From a checkpoint of a small transformer trained on Wikipedia.
Size: 13 layers, width 384, vocabulary 32000, 35.8M parameters.
Architecture: LayerNorm before each block, tied embeddings.
Training: a variant of Muon for these matrices, 9572 steps.
Each number is 128 + 24 x the weight over the matrix's rms, rounded and kept within 0 to 255. Layers, rows and columns count from 0.

# layer 2 MLP down (transposed), 1536x384, rms 0.0637, rows 699-798, columns 64-95
[[108 151 117 182 146 143 123 137 149 149 126 117 116 133 105 174 136 153 157  71 154 149 124 129 121 121 134 145 122  97 138 107]
 [132  88 105 106 110 136 143  82 129 140 117  91 159 109 128 157  72 112 139  79 182 155  92 126 176 190 128 147 103 116 129 137]
 [136 113 121 138 128 132 132 124  90 116 108 111 123 105  92 128 116 139 153 102 112 111 128 120 144  95 126 145 133 142 157 137]
 [129 115 123 163 125 126 154 146 176 142 118 131  98 158 115 129 125  91 165 112 110 135 106 156 161 117 128 110 104 163  93 149]
 [ 71 133 154 106 171 178 132 118  74 149 113 106  93 102 137 197 154 160  59 160 178 173 159 176  89 130 117 129 110 105 173 158]
 [147 154 108 148 103 154 146 119 150 106 105 131  99 125 176 145 122 155 118 143 157 148 153 166  71 116 127 148  95 134 133 134]
 [107 134  91  95  81 101 160 107  82 136 163 165 146 131 134 121 180 115 111 146 147 112 126 136 162 151 117 130 108  91 119 135]
 [156 130 170 127  89  91  97 173 130 116 133 140 149 132 118 146 104 112 139  97 152 174 169 171 142 121 137 133 115 115 137 128]
 [135 161 109 119 130  84 139 134 114 159 126 144 174  89 139  87 125 122 124 106 118 108 160 143 161 137 139 174 108 143 104  90]
 [137 111 155 152 145 133 142 142 143 110 132 120 119 165 144 125 121 100 148 139 114 161 149 155 132 129  96 106 127 137 120 132]
 [136 108 119  85 183 146 110 136 145 130  89 109 155 129 202 130 173 122 133 138 165 128 145 157  82 134 126 153 122  89 138 168]
 [107 130 131 125 103 106 137 127 165 146 147 122 131 128 115 152 124 121 127 122 151 146 118 121 120  88 140 111 135 116 130 140]
 [125 124 155 147 137  85 148 132 146 120 133 139 115 126 107 113 111 128 148 145  91 131 139 145 102 116 113 145 124 135 113 130]
 [148 116 138 120 155  97 122 127 134 126 122 160  92 140 142 126 158 167 159  91 143 123 140  80 136 118 165 138  97 164 121 163]
 [158  78 147 176 104  85 125 100 110 132 165  82 131 118 147 113  82 174 137 157 130 139 136 126 130  93 157  94 119 124 126 142]
 [180 118 137 113 100 153 112 153 146 134 136 116 112 136 105 128 106 181 141 152 139 147 135 116 177 155 109 109 143 127  83 115]
 [118 140  63 144 154 134 150 149 150 146 113 147 117 124 190 123 116 163 125 148 136 147 166 102 114 117 175 216 149 137 115 117]
 [114 156 105 152 156 121 144 135  91  90 151 149 119 134 112 124 126  93 155 118 130 119 156 148 135 114 148 152 140 151 156 105]
 [105 141 144 143  84 147 161  97 101  95 173 146 145  82 135 154 130 168 163 115 103 120 121 134  79 109 146  73 135 164 109 136]
 [ 84 139 102 121 148 127  91 167 107 152 123 125 133 168 132 135 154 123 125 150 133  98 134 146 169 172  96 135 162 156  92 156]
 [108 140 138 141 135 124  85 130 152 149 127 112 116 139 117 142  92 116  97 174 127 122 103 190 145 159 112 151 155 140 150 126]
 [138 120 152  63  77 104 147 137  99 117 130 119 145 123 119 128 123 182 119 149 111 144 115 133 131 115 110 141 116  96 105 140]
 [191 132 103 114 108 126 133 113  98  97 118 155 115 116 148 145 114 122 161  90 149 160 104 151 134 132 109 115 132 138 118 138]
 [124 125 109 134 139 154  92 140 149 128 131 124 136 128 137 127  93 129 154 114 145 141 149 130 108 142 143 132 148 121 130 106]
 [125 116 132 110 126 152  97 131 117  83  71 173 133 143  66 152 109 112 157 132  93 155 110 116 125 110 125 100 137 121  98 118]
 [130 109 135 120 104 141 101 104 121 127 128 126 107 120 125 111 126 175 131 158 146 107 108 109 142 126 101 170 118  87 123 148]
 [120 133 145 134 124  55 118  89 108 109 131 136  91 160 128 139 121 127 134 154 144 132 102 155 103 126  66 157 152 121 135 169]
 [ 85 123 128 100 117 122 136 103 118 161 135 124 104  96 124 122 114 109 127 134 112 117 151  85  85 116 129 126 161 163 107 110]
 [137 141 115 126 138 120 136 131 142 115 133 141 139  82 124  92  78 107 148 120 113 150 130 147 136 144 118 111 133 118 123 124]
 [124 111 123 140 106 128  97 102 119 111 141  85 140 136 117 128  89 127 125 139 135 156 120 122 112 129 146 163 115 129 137  94]
 [ 62 169 119 157 143 134 126 162 129 166 120  84 157 117 141 122  81 102 174 135 151 118 138  78 118 165  90  85 126 166 115 197]
 [135 115 121 165 114 163 201 130 111 175 107  79  74  79 108 136 122  89 109 136 124 141  91 151 143 109 111 150 123 148 121 169]
 [148 138 105 101 129 155 141 129  85 123 114 123 110 136 136 187 134  52  77  91 109 165 137 154 127 158 118 168 101 113 148 180]
 [113 160 142 125 147 197 122 149 123 124 144 130 129 133 165 119 113 162 100 133 104 155 123 137 149 100 129 131 147 131  87 117]
 [ 76 117 200 139 182  60  79 135 136 139 172 105 122 127 120 111 137 116 112 114 121 115 113 170 135 109 140 176 125 115  95  86]
 [138 163 107 164 118 160 134 124 103 123 115 129 105 174 159 104 140 148 169 142  94 150 143 206  99 120 169  77 109 102 111 137]
 [126 150 152 104 167 154  96 150  59 174 115 142  94 115 135 134 128 151 125  89 114  43 124 135 112 119 120 139 134 119 118 173]
 [ 93 113 154 165 101 116 137 151 157 129 146 156 154 115 135 127 145 109 108 106 109 141 121 134 135 104 128 150 135 123 164  85]
 [102 161  95 113 145 120 158 130 121  99 186 122 139 119 154  89 158  92  97 140 153  91 141 135 126  98 108 102 157 113  92 161]
 [118 144 131 133  92 115 110 100 184 100 104 140 104  83  80 125  56 139 134 154 139 126 107 119  96 133  97 149 119  86 141 123]
 [119 154 113 112 151 166 100 125 108 163 124 130 139 154  90 117 124  93  88 109 140 106 171 120  55 108 131 172 169 132 121  98]
 [109 131 125 131 117 144 122 126 146 134 111 103 122 163 110 128  94 101 136  91 112 152 111 109 128 158 154 124  97 101 130 124]
 [135 125 161 144 122 115 134 126 153  90 134 154 141 149 141 133 141 126 141 176 102 140 135 131 126 137 148 102 123 138 108 101]
 [155  78 146  93 102 120 114 149  84 111 144 129 134 137 138 130 117  90 141 121 146 127 107 100 158  93 169  89  86 129 121 138]
 [126 104 143 138 151 118 144  91 142 147 114 130 153  76  82 159 147 127 116 111 138 132 132  95 135 152 146 128 145 149 130 153]
 [125 153 104 118 127 100 175 141 107 159  75 127 159 150 161 202 113 137 159 141 109 116 102 126 143 115 144 121 141 178  88 154]
 [124 132 136 147 135 108 146 136 131 184  76 131 180 132 122 174 158 121 167 155 124 134 111 114 135 135 103  98 131  91 137 138]
 [137 128 143 122 153 125  91 119 149 164 138 161 129 146 138  98  72 100 120 119 157 118 142 126 120 190 137  91 185 125 132 149]
 [125 144 153 125 123  95 145 114 113 108 140 146 136  71 143 129 117 105 100 160 144 122  99  91 141 120 130 134  97 148 119 126]
 [152  86 149 142 140  97 150  90 124 127 149  97 132 144  89 130 145 148 119 116 132 175 109 137 125 128 146 107 152 119  93 108]
 [119 143 105  94 139 151 120 109 140 131 143 172  96 116 119 110 121 159 119 126 108 110 109  98 135 132 132 122 146 136 101 140]
 [129 128  99 118 110 162 101 119 183 161 115 112 123 130 111  84 121 120 107 145 103 125 135  69 103 128 107 153 158 135 144 121]
 [156 109 136  93  92 118  92 142 127 114 159 180  94 128 117 117  86 120  85 142 106 102 117 133 144 130 115 160  75  97 107 133]
 [141 124 101 127 133 158 148 135 157 142 130 121 124 148 144 120 125 146 120 140 146 122 138 141 112 139 114 146 114 109 140 140]
 [167 156 112 149 116 112 152  64 117 141 142 120 121 109 123 136 158 134 103  86 152 115 144  67 162 124 162 127  76 154 114 188]
 [138 169 101 141 156 105 157 136  99  79  90 100 165 133 132  99 137 170 111 125 112  93 127 146 103 172 114 136  79 119 140 143]
 [112 129 128 189 142  87 104 131 149 144 136 120  98 146 122  78 127 127 150  97 132 142 117 150 112 157 162 136 135 156 133 149]
 [119 128 157  71 129 139 118 121 119 102 122 151 154 142 190 133  78 101 122 158 151 111  69 156 140 116 111 121 137 143 135  53]
 [128 114 130 168 122 146 114 124 101 105 159 105 134 113 161 112 120 141 132 128 134 129 139 147 153 123 143 138 147 121 136 108]
 [134 151 138 143 116 119 147 151 121 141  99 132 109 164  76 149 125  85  83  97 103 163 138  79 132 135 160 145 142 133 102 114]
 [172 137 174 140 108 148 115 162 142 133 113 150 137 100 111 100 133 179 138  65 175 105 146 126 135 161 158 150 124 101  66  91]
 [119 142 103 106 152 133 153 119 117 160 107  79 104 141 159 116 185 138 103 150 141 128 100  87 130  91 117 127  94 149 104 113]
 [130 167 111 127 139 126 158 137 140 109 134 124 119 152 150 151 127 116 134 169 111 139 130 131 114 101 126 141 161 114 149 132]
 [109  93 137 133 141 131 129 150 160 150  99 132 158 119 100 111 103 134 155 117 106 128 113 159 182 166 138 151 114 154 116 131]
 [ 70 144  84  99 140 104 135 126 112  99  82 136 104 122 142 167 142 123 104  96 149 125 113 133 133 126 125 125  85 118 138 132]
 [122 120 150 154 171  79 139 121 162 103 118  98 147 117 154 121 117 127 102 131  99 157 123  74  43 157 124 183 140 163 150 123]
 [102  96 145 112 157 113 114 120 144 124 121 145 106  95 133 138 109 104 102 136 138 151 128 129  99 157 135 124 101 140 102 101]
 [ 66 158 170 136 107  81 146 124 102 117  79 132 138 154 114  93 164 146 131 115 155 117 102 133 129 128 131  93 162 149 147 140]
 [ 66 155 121 120 123 146 175 115 123  97 111 124 159 133 143 161 114 137 127 137 113 148 163 122 135 103 167 108 128 130 143 160]
 [137 105 125 108 164 118 129 108 140  75  99 148  89 191 155 116 142 103 114 140  86 136 154 147 164 139 121 141 147 114 102 120]
 [137 144 175 171 115 195 115 137 119 127 113  99 135 105 132 124 107 153 105 133 185 126 127 161 142 112 113 102 125 128 103 119]
 [ 90 155 130 119  88 151 155 139  84  86 134 143 118 147  94 167 105 127 156  92 143 143 118 142  76 160 108 167 121 148 141 106]
 [103 112 151 140 141 161 114  97 130 125 129  92 160  81 156 131  92 122 105 157 120 141 127 131  81 164 134 143 182  85 130 145]
 [103  94 161  77 112 142 125 136 134 113  96 154 122  95 141  84 108 133 101 156 135 117 112 131 121 150 129 128 141  99 119 134]
 [159 110 176 136 160 140 120 106 115 109 138 148 164  98 105 109 141 110 187 142 111 101 136 149 128 145 114  96 134 114 127 129]
 [132 103 107 152  88 133 126 125 101  72 144 167 145  86 104 142 161 136 114 131 127 100 128 119  95 142 118 127  82 134 161 149]
 [184 104 142  90 128 140 118 156  84 162 127 141 105  88 161 161 104  72 107 120 123 147 151  99 200  93 133 164 159 118 142 137]
 [142 201 147 161  68 166 153 134 155 137 161 152 122 142 162 136 121 144 150 124 156 110 132 138 139  93 116 101 136 118 127 116]
 [ 78 118 146  97 118 164 173 100 134 144  80  99 104  98 140 154 152 149 151 121 136 117 116 122 130 137 142 139 104 146 121 117]
 [122 141 113 116 147 138  27 150 129 108 119 120 161 162  76 160 101 179  96 183  98  91 135  99 137 156 119 123 109 124 100 170]
 [156 132 138  86 124 162 144 114 124 156 130  93 128 139 103  93 156 109 112 121 140 137 105 110 139 115 133 125 184 175  81 145]
 [ 98 148 165 163 115 147 113  95 152 126 120 164  95 123  79 123 123 133 114 138 115 126 101 155 100 145 104  93 150 137 131 158]
 [ 99 107 138 141 117 116 111 124 125 165 123 162 139 134  88 160 136 116  91  92 128 136 137 127 171 139 152 151 121 140 110 138]
 [141 178 132 137 115 136  84 126 189 129 115 146 118 122 133 101 144 122 132 109 113 172 116  97 122 115 117 133 112 143 129 147]
 [107 110 107 111 148 137  84 157 126 155 126 117 155 165 148 142 158 134 159 100 151 142 150 124  90 140 146 137 105 124 139 134]
 [188 115 126  95 115 130 133  95 179 125 121 109 118 168 149 128 154 140 168 137 126 122 143 134 128 115 150 172 157 125 145 100]
 [ 95 103 106 157 157  79 156  83 136 190 163  83  97  69 184 225 147 157  80  66 187 146 122 122 106  83 111 121  85  99 111 153]
 [ 87 132 119 144 120 153 127 116 169 119 110 117 125 121 136 110 123 129 136 162 128 143 123 117 135 116  92  93  93 105 136 152]
 [125 122 116  95 141  88 151 104  99 136  95 149 126 138 131  85 139 160 147 152 129  88  88 163 134 104 161 139 205  87 130 141]
 [ 91 163 140  61 125 114  77 154 108 119 125 139 196 158 187 103 118  88 116  85 188 142 119 126 139 123 142 209 134 115 140 138]
 [102 129  97 162 155  85 149  88 111 144 157 116 128 127 102 199 130 136 119 119 181 167  75 169 147 127  93 141 122 170 108 138]
 [144 126 136  85 130 154 141 155 106 143 106 121 116  97 130 116  86 123 121 130  92 116 121 137  97 134 127 133 140 158 109  99]
 [121 109 113 124 127 121  97 127 131 125 127 153 119 100 124 121 123 131 133 103  95 126 121 125 134 115 131 122 114 129 133 130]
 [ 57 122 109 166 129 151 166 133 134 159 153 102 146 139 103 139 133 143 119  85  79 128 157 127  78 102 159  85  93 144 109 140]
 [101  86 120 158 132 117 151 118 128 124 126 148 127 122 126 140 117  94 114 131 102 136 133 118 113 149 133 122 108 154 146 107]
 [166  72 145 100 143 131 144 127 122 166 163 100 124 105  98 136  78 100 155 111 129 158 125 161 102 147  83 103 118 107 112 112]
 [123 158 144 144 102 149 110 125 140 139 133  83 144 154 142 110 127  96 193 119 124 164 115 109 112  73 149 172  94  95 171 138]
 [ 91 158  98 186  82 131 149  86  98 147 166 118 108 144 192 165 131 126 143 123 157  69 150 168 144 135 136  65 129 186 139 141]
 [ 90  93 131 127 141 110 176 125 108 124 107 143  96 116 117 113 151 117 159 116 177 120 122 142 129 131 124  98 119 186 152 134]
 [134 113 141 158 136 111 132 108  91 126 139 172 134  94 123 103  83 156 111  87 129 153  73 127  90 139  84 108  99  99  96 134]]
# layer 2 MLP up, 1536x384, rms 0.071, rows 700-799, columns 64-95
[[117 111  93 120  88 126 102 166 111 139 136 150 155 102 100 122 134  86 101 142 123 128 121 120 130  94 160 135  86 132 146 112]
 [105 100  85 146 155 113 111 114 153 103 127 118 111 144 166 118 113 149 135  85 140 149 149 135 102 151 140 111 132 130 146 114]
 [157  99 142 148 125 150 146  88 104 135 121 102 132 166 158 118 131 118 133 134 171 129 115 115 119 131 131 107 149 146 138 122]
 [118 126 101 143 132 160 132  97 112 118 134 167 140 101 139 137  83 159 149 148 104 137 150 181 115 109 121 116 131 125 160 166]
 [154 181  77 142 138 128 158 129 124  85 136 192 105 124 133 127 111 112 139 125 121 108 132 141 127 162 141 133 153 100 170 127]
 [131  67 109 134 131 160 130 165 175 113 113 104 150 153 148 133 146 137 139  79 133 141 121 101 125 161  98  84 117 190  81 130]
 [159 126 153 137  85 111 144 157 125 104 139 119 132 155 139 113 136 171 148 151 124 158 100 154 106 176 158 146 111 125  88 135]
 [126 116 106 105 117 103 131 140 128 119  55 154 123 146 127 107 127 133 133 131 140 190 145  64 146 141 131 148 137 100  95 138]
 [145 141 133 109  99 138 135 131 101 157 105 139 129 126 174 142 153 123 139 106 118 129 129 114 119 131 102 141 131 128 136 142]
 [130 120 119  96 136 163  96 126 141 143 124 106 122 162 104 132 178 108 103  97 156  75 141 133 163 142 117 144 105 123  94 141]
 [146 124 110 165 133 135 127  93 114  99 140 152 114 123 179 106 117 163 133  70  76 139 193 151 114 131  99 132  89 137  91 114]
 [151 125 124 118 167 146 138 120 119 103 113 143 135 142 148 129 120 141 129  87 112 161  70 107 154  91  98 100 149 103  85 132]
 [123 107 108 146 171 119 157 128 133 135 128 103 107 160 135 129 133 101 143 120 113  99 113 140 139 163 118 114 111 138 129 123]
 [158  93 137 129  75  76 125 118 122 122 147  90 132 101 157 111 191 108  88 122 167 132 136 149 110 117 133 164 153 119 130 134]
 [ 97 177 105 170 127 135  88 126 150 114 136 102 139  98 127 156 155 104 113 113 144 134 100 136 119 157 115  93 124 159 121 132]
 [162 176  78 133 109 136 107 142 120 111 182 118 120 126 139  69 140  85  87 171 145  85 158  81 144 106  56 167 154 114 149 119]
 [123  96 143 129 109 104 117 114 121 152 117 133 151 144 100 112 142 145 114 101  89 124 124 110 137 134 137 140 104 133 145 138]
 [128 156 117 165 122 137 114 107  98 141 205 150  71 141 167 129 131 107 150 129 144 123 138 203 138  90 143 129 123 133 100  79]
 [105 123  86 141  97 145 153 169 110  87 172 115 120 112 117 107 163 148 117 153 160 161 162 128 150 100 119 160 139 134 130  98]
 [123 121 110 141 139 108 153 129 169 128  98 156 112 110 108 115 137  76 140  77 130 162 140 117  87 103 174 125 135 132  53 127]
 [112 115 130  84 152  99 140 112 156 139 140 134 103 131 148 109  82 101 130 133 171 101 111 139 144  74 114 133 119 149 143  92]
 [107 157 105 112 107 152 158 121 122 141 174 136 148 116 148 189 107  88 125 127 171 118 157 137 148  67 135 104 108 113 135 105]
 [153 148  92 128 147 129 126 108 129 100  96 158 125 106 113 140 134 100 125 125 117  93 148 116 125 116 148 144 125 148 102 114]
 [136 118 151 127 133 143 158 160 130 118 137  90 140 111 124 132 105 133 101  81 179 116 167 142 122 124 137 144 116 110 173 113]
 [140 106  74 156 124 119 102 152 109 125 121 173 170 166 124 163 139 135  93  71  81 119 113 173 136 157 169 124 129 157 132 145]
 [127 118 125  90  64 144 113 156 117 110 187 133 120 149 157 117 129  97 117 109 167 123 143 121 114  59 159 171 169 114 100 133]
 [130 143  80 131 153 157 102 143 143 131  94 127 130  98 134 118 127 113  96 122 101 141 146 145 122 158  75 131  92 109 139 115]
 [177 134 148 163 112 143 125 144  77 108 130 161 119 151 120 134 107 135 136 109 129 134 125 114 148 127 139 138 183 144 128 129]
 [149 138 134  89 136 121 130 122 100 148 126 121 133 167 125 146 116  83 124 122  94 136 135 113 151 119  93 123 128 124 143 176]
 [ 65  52 123 147  83 130 138 142 135 128 112 109  95 143 157  64 166 112 142 109  59 157 131 151 195 114  55 100 128 105  93 134]
 [118 112 181 165 119 100 129 181 127 113 102 156 179 132  78 127 150 108 113 155 140 118 152 148  95  82 107 170 148 150 135 146]
 [147  81 125 109 161 158 103 107 122 146 126 139 143 151 122 116 123  65 114  94 114 135 122 116 131  88 116 120 114 140 135 137]
 [148 176 154 115  88 125 147 123 135  86 135  99 111 106 129 137  94  89  94 113 126 159 121 146 138 136 178 124 151 133 104 102]
 [145 204  97 114 143 118 135 106 114 144 102  86  90 137  99  87 112 142  80 174 139  88  34 145 104 148 104 151  67 136 108 122]
 [186 162 137 138 146 102 147  91 150 135 121  74 151 163 171 147 104 110 152 116 139 103 143  95 144 144 125 130  96 120 146 123]
 [172 103 115 158  97  83 177 153 131 152  93  88 107 146 146 132 151 142 165 135 120 157  92 110  86 131 121  96 108 141 107 112]
 [184  62 151 127 128  79 127 160 107 140 129 104 131 147 133 117 132 124 115 112 128 155  98 118  93  91 166 136 130 133 149 137]
 [118 162  84 176 134  93 104 166 113 114 143  99 126 134 140 118 152 129 136 110 119 169 102 129 127 136 120 146 103 149 148  98]
 [135 104 125 142 159 118 136 112 169 152 135 126 137 133 178 125 168 110 130 163 161 114 134 120 133  85 168 104 135 128 127 123]
 [ 86  90  89 123 149 142 131 110 144 137 125 133 179 116 171 113 113 149 125 137 112 132 127 162 123 120 128 139  93 165 101 163]
 [ 91 137 157 114 119 122 110 105 124 143 145 131 183 113 151 115 141 138  86 147 133  94  85 122 141 109 143 157 142 115  86 103]
 [114  90 136 109 147 130 116 133 159 163 112 138 144 135 111  93  99 137 126 113 140 141 145 142 119 120 136 150 119 149 146 127]
 [120 134 127 140 121 111 130 127 177 161 113 158 114 137 113 125 118 122 147 108  98 161 130 158 108 112 103 159 139  94 126 137]
 [123 100 122 119 122 121 129 142 131  82 156 126 116 140 126 108 114 129  99 121 116 159 115 104  99 152 127 102 138 117 134 145]
 [127 100 116 133 154 117 127 181 116 151 127  97  98 188 112  80 162 154 110  86 131  96  94 101 104 121 192 107 138 160 132 180]
 [144 128 112 124 152  89 135 140 114 112 165 120 170 128 120 128 125 121 116 143 123 117 149 143 125 111 124 166 104 147 130 123]
 [ 99 105 101 126 145 111  91 156 123 120 118 131 146 139 191 118 109 133 151 108 134  98 139 148 125 104 134 137 165 149 165 142]
 [ 95 107 162 120  87  94 126 159 145 139 121 139 130 106 125 140 152 121 141 146 106 108 171 167 128  61 126 164  86 153 147 127]
 [173 118 143 133  97 168 166 172 101 118 166 130 132 144  91 120 136  95 141 151 121 131 107 144  66 149 180 106 119  91  91 122]
 [101 143 102  67 150 123 148 111 102 107 155 149 132 126 177 151 117 114 145 112 155 168 133 171 120 103 128  92 113 177 152 139]
 [120  96  87 166 126  93  99 154 145 164 161 126 143 147 106 119  86 170 171 118 126 106 113  94 132 133 102 146 169 130  88 168]
 [129 154 107 112 135 143 124 107 115  99 139 163 147 131 109 126 139 105 116 138 118  89  87 111 127 124 167 106 130  93 122 134]
 [127 124 115 143 133 103 149 147 108 132 113 138 162 143 131 132 137 119 121 124 149 111 130 111  99 124 154 152 135 114 129 121]
 [121 133 144 129  87 140 121 107 139 105 107 167 163  89 140 128  89 165  91 191 106 149 148 128 107  86  93 141 146 188 107 157]
 [ 82 128 145 154 112  82 103 119 133 117 124  97 106 134 162  88 173 162 120  96 123 124 130 173 122 117 108  91 133 140 141 154]
 [120 120 140  69  96 129 123 126 111  90 134  86  87 127 103 131 177 143 110 128 101  85 131 161 128 140 132 131 127 140 102  98]
 [118 122 113 153 126 115 112 159 111 125 127 132 113 125 130 113 164 110 130 122 148 124 157 126  93  89 145 190 154  98 139 161]
 [ 50 130  97 138 130 120 126 115 125 181 123 123 141 108 132 140  85 130 127 101 121  86 118 130  82 115  97 139  76 134 129 133]
 [ 92 110 144 144 158 133 144 137 120 146 115 116  98 107 124  98 149 132 120 109 159 142 145 128 104 145 106 108 109 156 107  94]
 [156  98 157 173 134 131 147 123 148  93 147 127 107 173  72 108 114 136 143 115 135 200  93 166 171 156 130 102 162 151 108 149]
 [108 102 126 123 114 128 147 126 154 110 153 140 154  79 109 139 141 169 134 122 163 129  92 110  93 169 142 150 109 124 134 151]
 [125 124 157 157 127 107  93  97 135 128 144 168 117  92 115 147  87 126 132 111 118 137  87 150  97 153 139  81  91 135 101 148]
 [139 139 172 111 126  82 147 121  91 129 115 155 112 165  96 151 147 121 129 157  98 141  88 104 130  94 126 160 128 137 154 161]
 [121  80 136 161 155 117 134 147 109 129 143 161 105 132 132 115 155 143 193 121 122 129 166 173 110 151 100 144 183 127 144 136]
 [131  96 136 168 106  98 149 138 129 196 161 139 115 163 123 109 147  80 123  99 131  97 115 112 151 145 168 114 111  96 153 154]
 [144 130 122 125 124 109 145 124 127 164 169 120  98 120 107 196 122 123  82 140 146  86 120 100 116 153 124  85 160 111 139 109]
 [101 137 142  78  96 128 129 162 111 179 144 124 144 117 126 113 153  84 121 152 127 145 113 158 106  80  96 142 110 191 104 185]
 [125 102 144 127 135 187 110 107 146 134 169 112 104 102 160  96 149 108 167 125  75 147 120 147 178  93 140 136 105 149 104 148]
 [138 136 140 115 118 154 141 126 114 101  99  98  86 146 119 130 128 150 150 131 103 123 121  98 152 149 137 129  88 156 130 152]
 [ 80 145 124 110 122 138 124 148 130 138 114 156 104 158 104 123 136 126 123 155 142 190 136 123 104 121 146 133 122 126 154 131]
 [123 139 148 134 121  95 107 123 166 138 121 105 148 120 140 121  93 131 142 134 157 157 130 144  86 130 110 155 131 123 168 171]
 [ 84 100 119 129 130 110 118 144  96 131 136 102 122 127 115 122 116 149 146 110 108 130 127 122 117 100 153 103 172 159 118 108]
 [123 124 140 147 120 103 109 162 106  87  92 108 145 122 148 134 144  99 169 130 152  62 144 109 161 142 123 144 136 117  99 180]
 [171  98 158 110 131 140 140 130 107 124 148 146 176 143 109 144 172 117 119 136 115 120 142 135  65 149 144 143 129 141 151 144]
 [142 115 118  93 119 125  99 120 124 137 119  87 101 106  78 128  89  82 120 105 143 148 206 172 102 153 127 120 142 176 104 105]
 [150 165 146 145  89  84 130 117 162 133 117 164 136 110 139  76 122 140 149 103 140 143  97 104 103  94  99 147 168 135 128 113]
 [123  95 144 117 128 132 149 160  66 154 120 143 132 112  98  70 134 125 167 140 115 135  94  89 123 110 150 150 119 143 173 114]
 [164  95 113 159 104 155 116 164 155 164 131 143 132  59 112 110 175 122 136 117 131 111  91 158 144 156  99 114 119 130 146 114]
 [100 139  78 118 117  71 133 145 138 101 153 136 126 149  93 129  99 151 133 135 160 111 142 123 121 174 142 112 105 157  97 108]
 [112 126 163 143 134 148 114 116 106 131 151 124 151  91 125  93 108  94 160 137 166 135 126 113  83 111 148 117 131 127 154 153]
 [101 123 161 136 126 167 113 124 158 139 134 127 153  95  89 128 179 169 140 111 118  73 125 115  99 115 142 121 153 151 116 152]
 [107 110 150 136 105 103 190 147 107 118 131 104 104 127 125 119 125 108 112 113 116 120 143 167 143 122  79 115 147  98 154 118]
 [ 91 123 124 153 108 119 115 105 120 164 108 104 106  64 141 133 161 125 122 115 114 124 144 150 126 139 139 119 111 137 150 118]
 [111 134  62 108 112 134 132 188 103 112 113  77 115 125 130 145 107 143 151 132 124 125 150 132 158 128 134 142 149 128 123 115]
 [ 92 138 153 137 107  73 135  90 183 108 124 124 135 138 103 109  94 152 103 142 151 122 122 126 130 107 114 125 110 107 153 165]
 [162 133 146 113  95 136 126 144 152  93  63 108 135  94 107  69  89 160  99  96 160 145  72  80 149 160 191 138 165 106  80 129]
 [161 120 104 121  91 113 149  91 144 126 140  86 148 105  87 134 115 120 147 168 118 134 108 137  94 170  99  89 128  91 114 170]
 [116 126 106 122 101 123 119 137 152 100 123 119 101 134 162 163 238  77 137 102  88 140 132 146  99 118 100  75  69 102 197 118]
 [115 112 106  97 138 128 109 128 144 124 116 116 128 150 153 171  93  93 133 149 147 116 113 121 191 158 133 124 152  79 136 152]
 [135 117 106 155 105 111 181 145 134 121 151 169 125 136  49 112 153 105 131 110 153 101 118 116 151 146 154 119 117 116 146 175]
 [137 109 120 133 107  92 139 124 138  78 145 134  96 130 141 169 139 146 120 134 156 110  90  74 163 147 134 127  97 156 130 122]
 [193 121 135 131 138 126 121 122 110 129 152  88  94 112 132 130 129 122 133 121 138 132 122 107 133 186 106 133 100 114 123 129]
 [136 125 125  85  52 147 154 169 142 121 150  89 143 129  82 156 150  81 100 156 123 123 141 133 131  97 124 141 117 155 134 129]
 [153  82 158 116 129 126 158 129 149 125 105 102 119 111 148 163 121 148 137 127 105 117  97 120 102 104 155 139 161 131 140 114]
 [ 84 133 152 166 147 109 118 126 125 103 140 136  96 151  98 149 114 119 160 127 114 120 158 169 117 143 102 111 146 138 125 114]
 [134 159 109 157 140 148 106 167 150 121 110 128 138 128 138 158 107 147 163  77 124 123 114 101 149 108 125 121 133 146 105 154]
 [ 96 103 146 110 155 107 106 119  77 135 149 148 146 160 150 144 121 138 102 159 124 102 132 104 101 159  88 119 111  70 109 138]
 [116 102 117 156 142 133  89 138 111  70 155 117 151 127 123 165 132 137 139 159 153  72 118 139 167 106 116 102 103 170 156 132]
 [132 117 168 100 117  80 139  92 149 149 145 142 129 113  94 159 163  98 132 133 142 136 124 121  73 132 133 112 124 148 119 124]
 [161  98 137 121 129  98 132 134 103  94 150 118 120 121 128  95 143 133 109 139 102 132  64 113 110 126 113 140 140 179  82 130]]